python train.py --n_layer=9 --d_model=256 --n_head=2 --n_kv_head=2 --head_dim=128 --d_mlp=320 --vocab_size=1156 --activation="swiglu" --norm="rmsnorm" --norm_place="pre" --norm_eps=1e-05 --positions="rope" --rope_base=10000.0 --rope_fraction=1.0 --qk_norm=false --attn_scale=0.0884 --bias="none" --tie_embeddings=false --parallel_block=false --init="normal" --init_std_qkv=0.0202 --init_std_o=0.0 --init_std_up=0.0202 --init_std_down=0.0 --optimizer="cautious_adamw" --lr=0.00124 --beta1=0.9 --beta2=0.98 --weight_decay=0.27 --lr_head=0.00816 --grad_clip=1.0 --warmup_steps=250 --schedule="wsd" --decay_fraction=1.0 --decay_shape="pow" --final_lr_fraction=0.0 --batch_tokens=32768 --seq_len=1024 --doc_mask=true --train_tokens=166600000 --steps=5085 --dataset="wikipedia_en"
Each number is 128 + 32 x the weight over its row's rms, rounded and kept within 0 to 255. Layers, rows and columns count from 0. Numbers have three digits each. The size before them is the row's rms in percent of the matrix's.

# q: layer 2 attention query, 256x256, rms 0.037, rows 178-230, columns 128-255
# k: layer 2 attention key, 256x256, rms 0.0367, rows 178-229, columns 128-255
q178 098:181131154115095121087090047133082108158167122075183129191119155100098108112129178131149165145105123151116159071180146141097071131082080192097084100072140108068171067088188152143114083158100111099121145121099184147163154174190107140212156092105091173134112147140134139117151115147113187100154162142174106141111127137114161137111136101129156113111134182111133117084160168085160127056146
k178 082:096136113130142142106140107113139119127135078219111147097085166096192131119039146139134110133152120147123171137129145187145149102137138103114197104075123175091196139092075109116087140128142107093088176115095161120120119134157131190113090138147094103120115195097106144096169141147150076103144072122125168087112127108127161139165139147167118090098132135161106115074111166084140083133126
q179 093:135101181138121070143099142162140108203107166103134151102157140140105132167131143163146182102154112168107150162091177107136091129128146139163130068151169122160122118153151069080083136084063147119130070163145102160107149115074171121098149143109088142100164167115119154187123136096158135098181129089115077118169161116098099185152150105088170130149121096143164163116111125128148131178141
k179 106:146161094148176090150087119150123147098119117130075108107124132111126128111138089164048105170148138103163187153093125119106081158112107079094147140113097096197116127099129093114175124141105146175093106114214058108103090141103142145156136147108110124132156119115176098206097120107082210077137128096149093134114121163131161141175172141158135097191164180148159109190120155111107117107142
q180 102:130171141080136113144164095186129177169144092069120107128128175122079177101119127130153143085099137131114120105109149101151132106123105160147170099132160029159175216140157144184076126140139153135155182085187123145101082140098139070175191149089157148189103096095164094124119148079150251108146131103164135109138166081091164135119170122135177088176136183137125099133141133107138136117163
k180 100:088102116128151165175180118166123131141156104161096162148150173130125140094156098172085067124152158114097134082088134098178110126149145083104143146183101111077127154072138138130077135095191090121078148098118109159087110126093177154143207165135176176159107152114089089070121095096119175148123133118122131122118118093130155133110153168140162076118153143138099080139154173068175109153127
q181 100:168117146184131084124102116063156083109085161121149104135127100158120085144142110131164139173112141121135169150169125187099146110113148147195092136146120188142086105169110092069129116108139123095133083159119073051137141184093063160081056105159134109108131149133107154168104106104110077127102150166127157117173122196095106093110113097179128137123068098110152170116132091188044150110129
k181 098:170091127103139107126082126069162135164117092121091134110086031142133085081139080151115160122117126079128152194139142130102129142135153128110115166115136128226094122124118091144150128110055185121156139132163154099168142149092085092150124116118130156100140146140188156153075150114089106112116104177086164074192123120123141155168190146151142096113135114117168130189111161183077102134082
q182 098:147164124107114119120142136153129187108153105142082094099113148083099173145133117080145131124094138087152084126106134138144140133138101132115131068119130078128159193079177153136153114152121151101141179069151107191150099122110162084136158159126155125184155127101193117076090120152112200085132097096167122061137145114108121130138134159101073126194133144162128111143147156072137105154165
k182 104:087133127155165144142162126138162109134130157115122189147147187134167128093133147120115094126104111163071115117100125096178138117168152110153114157176130124054099107131154188107079112118172152100105133129123125144121142117078172147114164168115149216131109134151123131063152089091129175173128103136167142135116156087119151118102125144133095104105157150127118142119105157123197099143130
q183 086:158148157074108119079042078087154073114100132083192128160143161063098123090108117105145199149073165114172078154134119149105148179070125185091101121149103112142163117152126146125131149124095076103166126115105156122141167131198108061175108115100129127143135149147124149156096052097185088097183122098178145121155166156143163150080166047156153138145088142148155142118153122130088141138141
k183 078:086137053114135161124130062115134133154142102162086160157099108126153129060080117136125133143140135101119147111071101067115084166122098102135159099093109122115148134112139094160091179075147121148108095110152188049167178089149140107134108125080165124117094164082126123107090160121113082093170106094145096120166187116112139150197147170154154053162164198142137129139105134124188077160087
q184 092:123122175135151120105074095163107164182115130115109155078127097223159107138098111168171118121116111188134182105131128129091111120119107100181112115130150126101119048129166070125112071098109090055101098143094098182106175158104179125097123139082105105119139089133119154159139115134131128073141106079103148115152153153132090114156092120098188134112161128125116146150104103167156085132162
k184 099:173125110088161091097121115121102077120107102160096127098142146097093098115129107149068113157169172146174199126124131119068091108135131060113147137090153074153162145146101079122147106158068153169116122118101111117099090137138106102162159166126121127134174082121189104176117146148077144077084092140146107120126122181113190156143186155183166090208148122199141085190129130113127126137134
q185 094:091110152151137121130145163120143126120107150213074098078142124155127120151157182162165116147113128049085080142091149152180145114114169097127146148107121129190104119140092142059135176072140144149091107123112110109107165111063157225057075179227112086100164147085117133123178148122119092097142147190072121103081134151094098120130133135128103142129114061124173118144097136153071162163169
k185 083:153127155138097062101106155103189124133123155062129093140145076177076133172152156149088152157057095137161120142195108161164112141118142137183112112164085098134070067152146104112190112172083124137144098113133095100070167155121152117044138134148092125101138052163116123168126096116089158136098150146132154117135141135105108126099104097107119158119084078151168167114116109176107152092122
q186 099:156141178172120096065142124098149134183147200086128104082139121137136115102137173123168179202055158122094104141158105183175158144099148145181046081122162122104145126149153132072122119143125160065131147119107087090152157229126073120100133134174105146164065119126145148113095123147113156113134120184182153103122114159095092106150126116119089103130144164174128150128102155124095154141134
k186 099:131077072131146113173118172089125091145130139117089162113094139141176110072103108115128118169098129090084170172077162108212152146163172090159120165124166178157072127139083112150149093132093146111132148150172120105119120152079168194083123139125113185137150121190142150106124167089138142126114070163141150133145148140125128098112204133154122088094130117129125136165097161161106140129092
q187 113:159129193073139110150120159093136084148032155072129100085155122169128156107126140110105218098112168137132079161127149078077144184117160103134098123152150132152091128147146100104116173094105129147156083119127113111128138150139152088141134139134125151155155167131129122171109078084185112115201102102129136156195165175159127181091129135142127161178146083161145196144102152095109097141124
k187 101:125118044149156112126117145126182111181127168114135084128092084122154138100070133122115127099083132102175151137107101079144024170150103129169127094115133084185125151086110123140133124146089215152137111107117167068106144103132107066143128144070110120109193111096136096104080158117119169129132111085157144149178181099143131154207099150142118098167145148142151120154114096172161078103112
q188 097:112108150192116107146163134144160061143067126140149150144138133190130099118129174179156076159106115131108151111119121118150071133139156139108141158116113178190105072143054131099088155104178094133129077162124125141083115115109131161074135140179138144106108142115070117124172128099071068156177113166099140180111115192117129111110155110183135092134129108095166141149113084202118144081148
k188 110:198115176110115109115065136079116174146087072131127077111111074126084111157144101175123127141133166129161146138176166153064142140065134151087150130102068123215103171099129084133155149159065102175149153132145131126160135166139069135158155114119113091091167174122148131184093153136093146083129177150098131090154083149118098130106164113139166143117107099088116090171101089125072182155129
q189 094:128100106175143086178161126151161128117111178181115143138121100167187128162134133151168090129131096151100157120158165135104129135112194099156132168195103154124110100168095105098159133123183188142120088147079036094111118119076101194071114100165159090041156122088104130178156148134141113180092115135064120154125086154113078098133116154139097154095167048125149148115111115155110166115120
k189 084:147111147143129060131105157124196088083110196092152087139158119143100126156142131098158179114085115121129119158157127158095153127113132178145107126171142149114087099191127148110144123180095133124158113138107109126152147137103130111091079128119142124095121109167118170185125089134150089148107172173132150110124123120145099132128072053113114172106064118111170193119106071207072157136145
q190 082:102135146129133105145121200133109085089112123213108110139181149171104117175160109141169126121127154131070096108088198081096115119143151080095158144114124149189127161164082116095143168116157135154083092110111131143124118061063179175132155188127092057114139152111122110168195189151160104145131080149067073128128166133130149146102151141159096093145142061147207125165160145163133115146138
k190 074:179111130199107075118140155093168090104108181108167061127147171153090144210136146139112171133085089175106075157161107126092111145109151167185065141139096132091099090150149153068158122147144092140141126099131105157095150099120120151130119130095130093094134123130097116172119083128141117152130192131112133149127120140137097113115050082090123180158071131138137193078087094125141098109151
q191 102:134138084089118116155161127133112190081150132166099161178121156091121172106120127097119115122144134120135099093076112105132096121145096138067144116097105067137174174120176158155122185183129162184140176057129148129114094095140150131174161127089114046148167112102165108133130145165155189121096142131147103141092153035157163089121186139147113121139129196141127125115221148084119178133118
k191 100:093140159129111156176183093155122136162172124103116154172165127131129122113174152138124099117116096149071082101074126132113132102134112144108103152172123095090118111117151171113103135114207107121108152105161108149130173099112158118084157115144179157182065164144098135074144097054136122132159152109120134138092144102105104118101116138109147087076122128132065118110121124089144123169132
q192 102:106171128121114156116122095158134177102152092119084129123141181118115156119129101122151109074136164145144147103090138066133099119152084137109160077122139087124180156128186130169125152175100169161098143077148119158127127062114176079156171169117152155151104094100130120112126145137111205101117103089191089136109145057096170160132147141129139106125109166150142084136186137068158159133122
k192 092:094123076122197180165170105180118152117199118139088167144165157124138167101175114153113082121143145112132116105109151098177090107137121092109149163151136129098101134082155144157086119119161094154116152131127127156081159078110169137162185142124157140150117092136124113066143088118086157149138151141136106128104127114109146123076153164155172051127187138145112092145147154048134113141122
q193 080:166126160148160127158133141108131071183089192060138104140078086135156101102182142074130106153070109142137100176144057195093136139158145158129044136156146161143106137135053115118126154120163101131159128113113054117150150146154090121080126085145140105106119138116101140197080153134109104112118098107159179097193132175069128130117155136089144146139098178160116174131135088184115143112097
k193 088:146077136093115111104081149127121116153062120114095131139151077110181096111140110147109126139112144061137162154100137114107138127149137174130088138092128094209128126150068123148109174119081160145112097145150140079158114068109111110161170147130122180081138170099106126143102191092057141121134118136137172116158164140132138166106188152140140098162089165108132115158139122159063123124093
q194 113:139132152144118104131094120169139180176165120090164150079115136140167147114118160101096129084182147154130123119132156128135153158115125091165099054122120063113158101088184094171121109157123115082122094124131129158141131152126183121127125158077091132123126116151105159139120065121097227088146154102153101141118108107074066168159101145062158145170184091140097143140094139073179106174166
k194 098:123127063154193139119153113171139059128100141099117131105130153117089150076106128151052106134114144118169134133116134067139083079167141074100128161095186110118135111165098106071130133175088196148087148147089106139097113117175162120152127160139121131142148070159155121126137102122139165123110094144139103118141144141095234088097173174150109095195198115180128109167133164116172107121133
q195 112:087127146120167149086173188114143090155108140069110146097191114143113117180107162161138104132133161128107047115137133083155222154122154126119151109120131129138127132135067154122135184101139142166183149148123139120108115127115181085116141153227130164140129175188134078085109123083156130103188132153153070081094120160127158112086165137131180097160142111168130084167066123120110106117132
k195 120:102227102133146074146099170157180057154115151109145131095122155151138174143064084146154136114136094130106127100155116094160101173095134122205169087134094156142163142083101114139152171071163083100096110073113129095080142146110115099132121113141128120079153126099057117107131123111125160162137118135177075174177086159171130139135101134161153185125104102108126133101110148157157163141148
q196 111:086159130150099155055164101094120154073157107177087098141163156092089151151145095132151125134116123090111092126087130111159115107147122152073188113109101138116139168139112167097140181133176166158079164095118153085140116098127100140100096139154112093142128113106157125105182167180117105131125112168144099095090140047169172101086154132171086154135074170173171097130193143140056189116127
k196 109:113144155095071143156135135145125170109191133164132192146160126178137137134123126153183099136113100135069105150144145156168124122117142132143120174105151173109116089112138133138127140075212072086104132101113143140137153136089157201078109076157178148153102169148063155107135114080070072166194136102113138153097119122083075114073135109103110169044103125122132122088089130129123142079129
q197 074:189156088156144170130100113122083112151128118115151122139046112056157071074147140090070165165102169146156110149174101156121159144116103174069047148100095130101079121128119190098125089181126117147160155123144160077153154203156109104163112125134102152130133171162162110156091097168125136110137136144135164127108100138100144117147161121086134147124129165107093140112151086112156139128071
k197 071:106087100075125193144126121143058108154146058176099150121135126096160100124159107105149080137179161071165140120145123151159100143102120109083157121083130117142185123105084133191088146106150106132153145177101152122152115110134099164153161099121160112125150186132128149074118145119129157125121113088122125127098144097112130115152185173146148085101168175098111072161148182082112098136112
q198 095:143090133149119097167127122124131089115100166157128103098123079172186086147148158134166101148136119144110173142178135170104134084058161129157111170144086169159060084141039083077112117093124134123147096172132091101137135182097107204118083090145122133087132175126092133179101153112093076159124113165080165119152102206095112121114134141120120095116139068087118159145098076191101115143138
k198 095:200090145143130096077097121070157121120069180111117060123066072115128098175118112096135221137117136110160115164176120144106154152106140158146124104154104122167113124156109114123143131157054153106148110132145118106193125167152076081089068148120094089085152094144174136148092148171148092115068133162114181111162171151143129150141106083083099142157112100114170194137136064216097114129138
q199 076:061113161129109092080136128127136142079179167168132099144198127145147118164157080161180158083142055099076075144101155062168139139121162131206133079139155131148173153136142157121181141112150155084111094114106119166170175105124161149105130150128127113108126128105129147091184151139123125153132134163099090132109175100157110136139093116145069110118144104149192152103101152138126125176152
k199 076:137176119154103116149136146120161148104170169099131112156111138156129100112114135119102166129081101181090097149124109122142156155126125138164082132167173145094114160139137162105150073127105162135138092112128082106097161140137146173067065141089089108131148101171125132134114085125182128173137108133143156134104128153138120090135070111079045169106089112145156181097100121130134138118163
q200 100:163159082152100184136092086141113114118134113055137101154130128084114146107154114095072167161167166126191122136124088126135125166159095117132103139129135108104096077106132164153143137155111145087139156096113149099161106118160105110122058133117115118152147107113132169117061076125148138121093114121140188134162123122150164076141140115119104161137154140111107131126145155117110152104109
k200 106:074183115132188156155209090155093163138119100163157174134111123100167130088061133110155131128133080183069168127087119173138094108150091147126164112097200153081156078136109166092069150096106181121082134158093175133160102126169135161160084122120120160184096125116142122094191130144140106154137073053151155133123176104109172108180132185127087128080164135152094122090112129126142108073101
q201 096:146112093133155163087133116126103142089169087097162170132100145133108187106105146125062108159166140172178132122185113131116160166102114149102114139049176141115126120117162193159137116159072103154173185150139184134075108174125111058186129098103162112156162159156171133134119078149090136134133159124142152134155089116147127113134109087101148104184147163138073090138126141106178073100098
k201 090:143134083083152160090183047115118146144101084173099178088089112097152133142113124135145097094187150168163154077099138130076097117156118082130156090105129117123197132071135077134129126088121126143109125147144195144130121137106096139176116114110128104166175145100136128134156103144094157102124095113119101122149168092137152144123189198151126114141172141146077051187132133091147103111098
q202 083:154108159132108105173147141186160180129127123118128116112102151189123148139157111105134141181094088181154185149181127132078142072147098095121083101091076169119080130126125150126077082131134123080146166142125119146109144177091118095091118117120139226127150126133163122164087161117055110127089130145116131150161099135141041130132131103122140142077144164100160086124117095154093143097109
k202 099:155053111115148105087099124085140085105089116127130111116117122128135124086147133184091111156116167135114167174156145127129146170130168119105111179142094140152078119194119074130163104132126129145123113176166151130142092144058104108127143178125129176082144111168131151175113137132103145074101160198116173073159127121112152174085203123167129069157125108090134096205102144172045118118117
q203 108:170125155136111093112089121058158081111111162159143121120110113132180116164119149129182160157075101105120096150159097190113150130114168165151114147148117189134098058122093065089175118114134120057123101149058073097160164154133080164079102072178142115088140145139110161168113158124129058150128117176105138112107116177102106120120110132122106156092085092128171183110079116178104126141120
k203 091:180098122150115072118083135047162118101127159105128093087121104124145106116108134112109162165095101135162116169149094156090131156084154185177111163099123137158074139173099137124138117144086163102122094131109094090164131129141105102083085132123077116093136084122179141180105139153137094130113132146091156105119061119157121129137132106138071179167089080136167174127073070190080152084098
q204 092:162168093149120148138126140115121155175134142035142104127098084069122149119149146040085148175094135131183096120180079128112128142156105102107049157151099137128093108117134173131144126154101137117190186130112119100122127151148093078161079113095101127157132143117163110149039101130150126081127147135159135114149140153159132097166097133073134177156132184139082124137112163120118129125109
k204 085:146116093097154148097093100079097107165081083149101099132086112129148119080118116146080103094146201112176163080080172152105102159099146086158152173141058100174132126118106123143122126070106180143115118126157217077189100138103074104213164137092121155113127144132130107121104164164059169087088083105110148127151163113117171164146194196133141106152162140084145117178164131163103109137082
q205 095:133083180149097093119114127137162133149076184118164133112125088180180093124105138120157128119097118143143174170176120224137177121080153121206095156125141145154100073162085096116110099101103075098154026161160090122173178144158129203104133108140113107090128139150087162160141159109112078129123136126119106128137141165101082162136126134113127111090092129104150165113103097175144138144138
k205 095:195116137156161078087092136063148124100119174122080079093120118114090110142120113125092164143122140133173144140133148138078154136116143150145106129141116044169118127176121094092180134116065182121150095152137097075152151150138098072126107153117083113099155109159176114201095168157133146074092115136139131069134140128112126156121108112113098111155132112146142150106117098178053108134147
q206 094:085099187155141040120124158136162159163123154181108090135115101173157130105154131142173110110100100153089137120129125151135137115077138114168134074109087166205142168174108089092111117104149107132141095109124117149127140157089124145098140157138118132107132107107114144202159215092086103112115132180097126113153157125091113171168135120127115130113105115126179163133133126185117110143128
k206 119:157073138126102090142081173109177136117136137084087108177146135142095142138163112180118134130097119136133125152167121093151167137138161117147078162182115148183050133177118063142178101111107113140157081103179110120144169143091144093098144138109120163088104100173122140169093148094082146113093148175158176110149147118097120143089153090151156096133063118090155153159093146212052109143112
q207 105:145119132158122067142100138071150055135053169159115104125143146109132119155134140134171135172089156060124098145129115171142118152106189187109126167138127184108087106117086049083150154112175144098115121132067089080141113179138087136064123117160147134089131175114098150142146125137166064170150113150110160126129116168081120121096128142170061155150131068123171192117090127192076149095083
k207 085:115148125138119104143126156122171140125139160135165121152125094118156132173079152095109139122086061148080093144116103196114110120120076208149146145093174138123087099127134190101113123087076132084153129089103088108171143107160107151124068102132126093160164163087154100142125125128149089215135094106158156113124099116126133081195101103115079175072109120134134156069094103196118129122137
q208 094:126153095094142177135136108116099206159174080106104109117097096055104173086161201085080151177106124106147073092117148127126085092151110107072080089096082099105138151108161174155152178134126158179145207125135129141112091133151106078177157146118127143203138148098167112143100114168150181080149105122148141141131125091111126118138126124053133149140130123157123106153162125097154136148097
k208 072:112081119066172151136098111162118164159108118154114155152122106115139129124144114177117080099144130137132129112129139064115147153122118101156139181131075122145128142127157080139095120035141120121139116128141155121147145124139110117199205145181153153060110185124133109100077139095092181151100125147133190085142146114092108162102159170134168077153124147088084123108150154134100114145105
q209 108:177129128165134137112094182094160061126085166132181121108150156078133145136100179056156142213050141086132090124159060146124104165105128182078081167111126193104093116144094122101185191102136121129182172157095081100130167132136134131111114073175131123144139180139121164128112089091145079144159165156139111129118085211135141097068100110107157159138136151178153139152067126122100131107158
k209 129:186118115140079067081081157091132131147087098173077053110087103098147139136117115126121164118098141117171118092125186162073119154086115155147123137125037111171071151142102171145104152068094132167113116127139121105147138154137075096156088139108118123091149160096123126132096156156102117105123135143113158132145110141144117146178121075130116162153105128094162116096129082181075136121108
q210 098:104124184142144092127145165149163190181102133156097126139092127174157120083156070147126108097096124100101168119099214114135111131096158151142151105140117089199156165136146104146053127134159169191111102115129115174129084093048138104152124192128129143101120112102107121123151195116100159126111131110115107135111156097074124193186127149134121104122082111121155123085122116140122090132139
k210 096:111091146102108091185101152137167131166107155065102110161170142186101122107153156171098140094084122090125090183123129121132152115147183134135083197171140125137076099163154108119163115112129126144169102124128069148124121142060187100074198140151140170095123104159089139172125164080093193171136188139145195135145136158056136133061109130111139095082125101065141165141137174147135101109093
q211 100:122123179102123099146116214065128077148072140144120125116080108131162118140116125101153170154098136090105113137124088178116088127095140125148094119137135170178138144157145100085144143148116180169122172100149053162143072186079106146133139134133088094116175100073122135209150195112200146117157112134071143111154165166079124142188145156151110196166123081131163210122142153127116126102069
k211 105:115098142143093187177120085167167106182164118104138148160116105108111116154128182106121116086090086111127143141142065128122128126123100175151111177208084137141092097113127127122121129127106130093132142102182146111143162165106133127120119100118104161127094177094120099164099115071155146160139109091171189157100135055133121128133101173131128132143125126111110155108128158188141086073124
q212 103:126115137157159053146116150114193066122073155144149137146137146169138144178139105160164122143114128109111141159165140151119140127125206160149123165129117205120082094140068085070121150073152139151129053139098069110134137155055094158097103111176169138107133134144089158150142132083136099125133121160132124144154116201096125149102124144182114115117140082130188165118102132170065088087120
k212 073:134203124123162081145131129127169117136159185062168086167134118136148126138159131156115185136044070145082048176135087173118147135148088156161118108162155130142107088141137132104113105155128110123171070105128112127141117113143139123072108132100135145129140084112148148167113115115162131143145144127118082133167098141146119079138055108118077171120097125162192201116095099196127153122137
q213 086:174104164127126130079085099058123126135094149146090106156114125144153080164119111132120169078130120123109137186171091164102194162105179191116113132163139158122121088150162155109149073153116139097114124087110102104169121183177059133120101102126127087099136121115162127124140174152190125136085136119122156026124177113115163118153118152208071160134113087153115201084131166180103181107081
k213 111:111166122171156166146201115152076124151201112138154178107125116152160149134083151059103110098133104117115142099105116158145117125163120139113131080081161130100201110093122194093121145199104148138132185118108117141095107126140121170102098104096092090175160139107149084121134094149173133123162104068159092120074157106160107094178100195115102175104150121181090134097132142086184130091155
q214 082:092177152107166097136137130125143119178128132176071130176123167144136129163134112143127159077111140081095111144078169129135121144124194209111133133151128131137178196113198094101140151151133189161087098099103125122119091162089135133133155120138123141133141091113145098144168146118187167131162083109110138097098129075064127191131160171154062112151147052156156212109123136122106105084074
k214 120:067170140125113172182171127183129142154196119114163180159167158123116163129097137088138101119118059134120086109117082148158085108146097155103123147151184124072138093137139160124100134141171102119098154078108110154095115120122188164116170073159154102190129160104105066113130109120181145183165129099147106141083115117141114080141071175128103183104146130179120132073153152114193112089181
q215 105:132178100108152182156137105153075151164166102093102117146121107053107143105093140100071120139148110106157118098069059097140118113151064097104114129187130096125108141102121166168122126158158158120139197109143132137097108136172136101140117090088097104191158114084159095123089105152156134124145115100145128109144145128148133074145144142091163138158156136147062067170182121088157153132082
k215 078:097131133070154146106086079113115142142097088165084161091089129116140084061153089132124118135200193149111167064107157116115117161100127093140179137100108153142155126131089092156121125077165095123110101179166193102159141171104135116201137163119142127114104107144112125090134137143071142096125076129109103103133142120111162139120167156146164075153146110092105083144163136124142117109083
q216 101:098171090106124185147151071184051176148193063111104137124108069082076150104128160123088096111142094135160121101105132060136112093141057104083151092121135075126162177124124201215109123147119103175130176119160195163095094115156168079164132088092100129183151111104155117102127109158121175128157125109173110146097111111162127095131109123082192125148165148149098080155182114074172158162144
k216 075:113127137096171153105084144108118081103112122144095135117126123134127119114174139143154132157174173111147139116121168090124143161106130116140125162150121163128122132116116068170146107051175085115123112153171153144114150143098101095167157160146170181102099116117083132105118116130079150114080146172095122137156124159103117167078145124127131075131126140048118111172161143087157145145095
q217 094:119097141116150107057164129121125160152149193032177122134167101114114115125080154109136123121106093172114101130179111157136166139114067107147051116112145138114148106161180166115182085139121103128199147125150075160139197119168159088122155105123099103141070119125140147118095162149179118072142171140170079117149171107178086138182087088081183110071099211149140123132136129167152158184194
k217 118:202070125097116104109073167082150111099114137120071084131121116107124098081106102170125128158133136077133150123113178067153164160115168101125094130153088120167079173158098096152143137138098157115160086109144085097143138129120130059130158180140109164061103121155139126165100165107111149061109156165109139118105124140129084169128197090182162084146103119111157134128094087162031131166127
q218 081:148103130127178112122149115124103139172168169106127136156110131172139143081147137119153084058085097198127143154120174142133170134115116112170075127138153137117138064169182147127118057137117080074147086110149154149106179165112187170156119172064138109173082111121111157156141131110119139139134145171097113161137207122182104170143075150165125106054142164124135155121147142163133157160161
k218 082:172093120098098130124155189093166108073135113078129131132103168145081074083160136134111108152106112178108140082129077059127121131111143116081110117115137189124090107221135090109179084167153102145120139116155122152132159123124126086105162176117140131135116126170135121185107144127107152091137165156112131098139136142082134111109121125166175107151116085168122163146126135131072140151191
q219 103:150113107171145149083139109053117165170077134194079165132119178123139107128134138133128100135110135077070138095104134207124141127122182189131123185157112116100164111142106114117124153114150118145074139124056132116115166134168084173123177135142149135083143185129126113142165141135158111147099124203169103070115171128095098126111233120115118089128171148173122084109136123114112180041070
k219 093:129113138121161109148103180130134145138094112149144170103095137208203110165126112097096119117171154078156117181134138154062180141107123125179137194088115120150139121107108221155114147142092109115133168080083072113125100143178128198109109112184125106104170160092087088106146135119157134124143097143147185135147107152162102091142112109091111194105126100099109134100142181123133143125107
q220 109:132095075133078171130103190138106138119098115154105218121119163127148085094090162111154082109157140058122172158102105112127054119061127091115182152167110087154165139119097151169122137139134098144116123120098165152130120063169109114120155107158174075087152132187151079124133167102122080194157149112118110199134077152130121101105145078093137080138144111090170102142187107103159125116117
k220 116:126156209099115191179146083164106189165119126124123147111130121152122112153097163088170099083120128086125092144074101117097097110152064152113168126137130063116123155159175151183105161080182100135166140171113137125154135141183154157098161106195181123127070121087149154091147127125136082103157139130126110135114129135113089163124097143115096149069131135076080146126140106074121142102070
q221 081:083164089145161189115156068158093161126154105146074144122127128103125125097081111102137077079113121127128174089091104118095079125153058099109166130179113131086113190119118162198111097145161153080101175129064173143097149088198143130140132119146093185147126149138136102103105076134123127177111133164133158155076110143119116081077131109082135136148122128130098068111187134095096140152148
k221 080:129133151124140146096099166152107147130084127168123133098100128197184111099141134145183176133149183071136152144077174096094163153151150145167126174108103161133105183158140162140116151042117130124098149136092151129141144105127150124142162174192166175105099111134119186101125132091103071128109120146112194124124061197113140131112161094146134137078093128074154134139138151066141138095030
q222 097:197127194145112107116116152090111092111088188054174096142123156141112159138141076121122177143126112119149104122145084167097153151131107167120085126138123152116136110136163153054106113163102123102140128118133103147146143159114077079117109089140125077123115145082141170157144215162190087103067117157099159072164205120148155122141125146210105147103096172129133180147149154165134188155100
k222 096:193127133170075148132117122134125100123154085106135151078147092115125125130136134101067104148121101155167114132128102144127102113159160143074077083068158113162163117145114152105146153251080163144152122127138117102138116132127115132101107140132052124184202181137198093164117140150142102077154141076108138136081167099120144076130158194139148108155181116217103126175075095113086103128168
q223 084:150114157113161177145074132134057157120108072158075171073077168094109044128154137151120114116155135107120126090083114179113079098095082094104133143179131108120115135125075160104128146117143132146093179134154166139104074175172083148145132135156095132119156150132155107133158151162119123140148084099065160125142068151081157110109151123094132158165152059120081120137176117111164142086046
k223 072:143110145099153167096120112141111108115087094163149158093125103084167127186170165102163166128177185142136138134153152130097205193128110151179125158079115157096199180126133113172110127136145069102154148142100181148137138169133089170161094151174112070160119151060131146101123106107116062086112148140151166110151140107157116175122183138084131072089112141032113133131147174114127097150124
q224 092:098157126147180170089150139166104149145176078164062176081104089134140138109107171136113087140142151101156165124098149110108092116130136102122156132130133131118149213148124125159130140110174145174067171145100156123068081163056108068140176140101110157154169134120146093131158115155096143147158054110123131136083077126097141115111159112084105183216148069172112123168169116061137111115076
k224 079:127115102083112092094086125112178086136084156146079160159105126106172135141154173119162127131143158136131145153115129103132127143127090126187113202172083129118128116115162100166107121010156053113105120082113154156098151147081108114131141130116206138082149128116116115115110115103082127164093107175130119144153151109122125138105174132099123115093117128045151104154162169167166119104069
q225 093:113110094111143128162120152159138099140119086085157146083151126117080150065076094129149088163125081131164090131125056102116144090168093078119127083130121144143135067128071121131182133140176073165205107113179097148122142098113160110131100102111112053177132107164138131138075179092108118107146147136120110148158130174155123110144067099161216121067148186126170128149137102128151147193205
k225 094:090130118096078129107122139098142123125124121096108104165123141052116088091156128152145127136052112103055147114121124108153087123097130121130101067191084081165064136139127076126169101115159164120155094153156125114162129106102126115113114146095150158101075058153127122095132139118088127101164156189085089133125137148085093176108149112177117061156089147059125118177127082141102139176143
q226 091:118133106133164215180128143130078136152056072150074164102135111104151110159134156138121063164116087099115180100065074146122100106120109070092185145209076110166107156110047146092111154120190130143125147123120104130050103119124109172112111128121127112137131122097122113130132115112156089158130079096104146123117074196128158085111153129095166112156146092109084086181173096102149171072052
k226 077:102113218149106140101126145107140139085084110134133171099094098150163075159178154115179146137153182107128106158138119158103135135136114101186151120110063119115154127103130123141139162119160089130143125174132198125157200104145126107155095115138170092083102121116088190115139190115073082120116105152136135133166120146149090135138127038110107159108067141062112167152174104141144173129054
q227 093:135177166127170134150148112134105155097099074213083113107125131100135121159160123131101147150125097119107112069084154165110111094150127143096146167150100136110074169133084140072109112076145161147102164184097091100107078176088096149118101095171119148115175154103127077099149122115141116147150099123065137072085074173073137088123169152111098149182167016103103116130102096125102106028099
k227 091:085111122144092117084076096126117128093165135165119137131094122146148136160130150098116142122156134132100134170146116159130202178105132125206158166151063142100178159104137138201100090132132082072123139143125156144116137159094116176137063115101086130102147065125105165073137103146141141098104089175159107119138108111178139128161086046109080098144072117065147161123136153142187133114073
q228 095:169136184108107128127082175055110109166055084123136111142094133093136081144144117077125163184101134066113176134094061199118088128092103146071108131123092132118117162141177149113177130148131174128132188123146087156154087116149055100115109117137099124104110149128151129119107153100215112121111092084064140100176178162064139152159165121120111184143107096142103167102134114133123077093075
k228 093:124083140140077155128142086164075121164142056154150111101111142100124119174085179112083099075128105117129167115161139149097197147115074170116102127126139082140160130143122182101091161131088134106119146140176162121161109142130136146204088094178105113158110199048105055129131140180133149117134106074167175106090186051180125140193112177146131184100137147121092164076134175156140045141157
q229 082:085158083098135180148145088190129103113174111142097114112128062122126102123111117109133099088131092137169149084080116083124084087124048082128160137169101097120115194112132181169103124130136179151091161094164149187063102056133140090124150152117111093142136060117141093100119111123111129155147096064108126198129096118173100101144114132111162127177146119117131096155169098104170119190107
k229 075:129110136103080136108070062111171148122072112150079108144137138118130068081166096127155123127133174123106130124144150114109093107123130121123133167147103154143112151180146044137143124023120116145116085164148148104177169122126172102166170137198180157084127077163135199091138121109069077121087133167135138123118106147111143211078137087179118123132121113059141129199130129141102126114079
q230 093:107174104127150165147134080115058156159121071164080154085109109063173085131126124117085096137180125100113126090076131116119160094112109095076176103143066091116124105087081102131134105137161087127085175100119190116086133163171145168124167111106110107138126139105127108113128076134125159125097114146147129087097094157111145073101172137115169107131141093115077050146124117112118158110097